{"num_hidden_layers": 13, "hidden_size": 192, "num_attention_heads": 12, "num_key_value_heads": 6, "head_dim": 32, "intermediate_size": 512, "vocab_size": 4096, "hidden_act": "swiglu", "norm": "rmsnorm", "norm_place": "pre", "norm_eps": 1e-06, "positions": "rope", "rope_theta": 10000.0, "rope_fraction": 1.0, "qk_norm": false, "attn_scale": 0.177, "bias": "none", "tie_word_embeddings": false, "parallel_block": false, "init": "normal", "init_std_qkv": 0.0448, "init_std_o": 0.0, "init_std_up": 0.0448, "init_std_down": 0.0, "optimizer": "cautious_adamw", "learning_rate": 0.00164, "lr_mult_up": 0.669, "beta1": 0.9, "beta2": 0.99, "lr_head": 0.0125, "max_grad_norm": 0.5, "warmup_steps": 580, "schedule": "wsd", "decay_fraction": 1.0, "decay_shape": "linear", "final_lr_fraction": 0.02, "batch_tokens": 131072, "max_seq_len": 1024, "doc_mask": false, "train_tokens": 507300000, "max_steps": 3871, "dataset": "wikipedia_en"}
Each number is 500 + 40 x the weight over its row's rms, rounded and kept within 0 to 999. Layers, rows and columns count from 0. Numbers have three digits each. The size before them is the row's rms in percent of the matrix's.

# up: layer 9 MLP up, 512x192, rms 0.0499, rows 435-444, columns 0-95
# down: layer 9 MLP down (transposed), 512x192, rms 0.0483, rows 435-443, columns 0-95
# gate: layer 9 MLP gate, 512x192, rms 0.0506, rows 436-444, columns 0-95
up435 098:503536560493440517525492513479536564419564512422525521497492476500545495551566509585480485502443496481452433461514524481491543495469520554490516523518495514484450423488504570475532442481511528502525554609478446520476538512496526579454536491496522453510512416493519545480492423481517492550
down435 101:562476519493499459517408514487513527447553494478521499498560483439503561475426535504542517473492473533568503511565492510523551503507484378475470509618520473500488520481550441480527531493530581490478506488429514438470481567440483488502484534488460542537560451484474458571570498550524567494
gate436 098:569480456480402569477618543526453526493539463521480480466468493561522502545492549453529537619429549521452525492482571545497533494394513516524474511521503553462451484443457517498512513547529413553532511445461424495504401501457470488525513497411519575490497518547564464456538478556512514493
up436 102:510460438533485504520428566500513471460521528504470488509458516494467470479538529568496507630490530448514417496513525513486575514503491534425494500515447590546499533473493489567502476475482461451513512549482520510450528492460489516504471532495541532494496501470533484512554465463463448505
down436 102:474539464520482549518457513484562465486449522515530541493537481581513442508470453458446489430439529588525523509456549568554517511470498538416521467431483527470443516479571470463575482509459513478514458511468552496510581527470490454545496543466545480502491468457495572518596468479508495474
gate437 095:523517483491473483465481505453522509440504511486543504443470494477484420495468525537467502448494417413458469526467526539495558483514467479549490538522530503432437542483529473486496553517506487478424456554543527485573470527533433569417525528460551497482481486484499534507459412525512458468
up437 098:501427429480468486501542496477479450505491537478495543510488526454543412491476524556532494567528452411507507549557528533494506543485530579518523462483462489443520486449489489469574497522449458459426525528505459541490503477446459499435458513492586526481475568520428470510412507529505456626
down437 093:540491568460472470513539496459560482556482466538403529545502483495458460525488515394514546511443458586517469435554498451543515545462515519493453486587517457500485505538549522484564492550496537550523499529530499507470496489529592549504511561475473487427518508499522539595471503550496513488
gate438 093:495503538571489462580542469511531501499553487452540491477521453554542501545492571491470513517544490562460480523540507461405486519529566508426493523515462433579565508472460564479420476502570428489476495553468421571538463507459419533531612479585478449487467537544541528563526462469470474471
up438 099:489475530568498548479547565476464509550549481533523479487406485478559473552463474490546529496542436434463520506515491402528407432529445459525492461515493550470471441509486558469453493514499519552468472522455467427480517472520474558489526454534504452481469509564444492422489507517497489469
down438 093:464476511503553422580478479540503527450490493453542529397552409439455493491561492412517439442455488466558503465571457551513520520425464540516495473565499508509518478527465449534533492454456579493524498440421494499482474493517508433504486504432577509522531565472500600540422467547477514508
gate439 098:477520531404465433512573433551530525597454488499546469428485513489542472464543430518473459475488483445487532467489562480509507392502524428498605512544455491541517485520453421480516531539495431499549504482473498525539497558461532431473556532454515481508487515518531513556444488483560513472
up439 103:424549511437544439566517512550509534527539516503563488456547489484526517491466577525479493518627492431545449477521512475535535453509529538483439476498513466502503522494472519499501485434540511502462482540492469520517525531475568579490533583486486499455544550560515510491469503475462567432
down439 096:513520554492482439429476426507513492544432464484562447489466454455505459413534486546554469501467553550498482415496489516579555433509474550531531529625449443486469549579497517492510462505526458508538478467510473504524482492546532464443540473431460481463515494599508494484566463529502475466
gate440 094:540460509534489587537526504462478498515547580483527472480489535453589504482433482442521479551464499514472483556527517498487537499552502527521480495510489414511494513468507498507429495429433522521512484509541434522522533530543498467472562527481489469476499561483490477476532453514472507511
up440 091:512482451475573434506531487479494541468543502524582430467511455545476552438504442414538476508629427589480486483545430447513513547485465461506516526477536512533526486455534465489534495468452505513464556502450489557505495447507527534532485622588475542512509548494455459517512492545541518552
down440 091:518478497463427499449447440506429458463478447530544504488544520495511462545480536564536521503473546497487490516507520527529456469482514562493450544498432500446450567524501455537509504514559486507474438580511540430503449490509437486536490500461562534500428481576500553532506467415439513492
gate441 107:493500559530459434504480504425482539464575466499441484494368459536565489561533472451497517567485525470486460516519490458495502489402475565574514523505503564524490473515500583499494481478482541518429475442424452518529524458474496556494471501436463523474511419536461463535441425463471439494
up441 103:432538443485518502499551549487480444527465459474461536483469503503483504486504530552457492509527561508472536461559505549483485471409481463481539436550480514466444542513462516491431527613509453448447540483473451448499479517575493484506422518499522525541450542541399465501460503491529531514
down441 107:470562455464502501445498492551556541503443519494540485452519626526518494499520548529484469477537496552446522410518504502423506480518507468374487556430437516574500487454470512563493504503491442464521505544456548524437451385495548514550517514548455517527523538508483463559537479499561517492
gate442 110:478461480472559450481501569587541503523492509516502534555436552502516534412460510493464483457512574455519530547555496496379555576580494503491479525475506470541462496508581495482457492533524482479429533482462507487498463538445508560486520525597518549544513516525501494502535501536509433526
up442 093:499511472443424477505538493460499510540538424488514482530488527555469551522465412540468514531473495509515530441486487478526455567533488554433529412475515583476608483530471519454466477485527519614536522481428491536512547410464537494502515496573554559519490512565451493500559461464550464612
down442 101:485496524529461516539534506494491529502478492457504382555515528445492539536539506518520446493546455582495481477545488625573509496499441478425461447550494550607407536518519505525478517444511440410533553551575462564524468476530577459479507500536475476461494491524494578504492477523479515455
gate443 095:519503462459550462408493488494461484429498564545522489519569473575508464553485513483421541537539545413448473584474534464518461484510449532502513574471566514501563485544436428492520490469437478500590531508458472431504482532510469503503468519596487510494505472431481471518556524432457515534
up443 100:504531501495482463509511498494433543544598527491435477498466432411531524437435514546525479521515460515458406492494485461550510522497490533462520472515485438541599568480512531502524549522569521527453578534552459517504446438490417503477513529450456449474561488508446471456440450513522495434
down443 098:506433558475470495522479496528523452466482449566508510507500421450460467464552489458475427472417540482490548464525454531533525460501492412482517507501491421452554520530487487451466519515458434487443474529495405530526429525457550480506516468482492508506441564470502491548469482456459495486
gate444 100:438521505487551483452539452454533570492534480557548509512534564512601614484469522457515510484564462569518534504496563472506514453526502494439511477467484430490462527557520514388531486492476543452519545525531593522460487537467543465552504429508503443487510556571527445492467549466523531434
up444 095:425495458491470546442547495429483472552486470496488488558416478461465492497465598511479446527564507522520482494485484469471489496487463499462542524453504537503516463557436499479559507461459462432474523501500490502510492596454523511540478501470449525491466462471458471522457543578502451493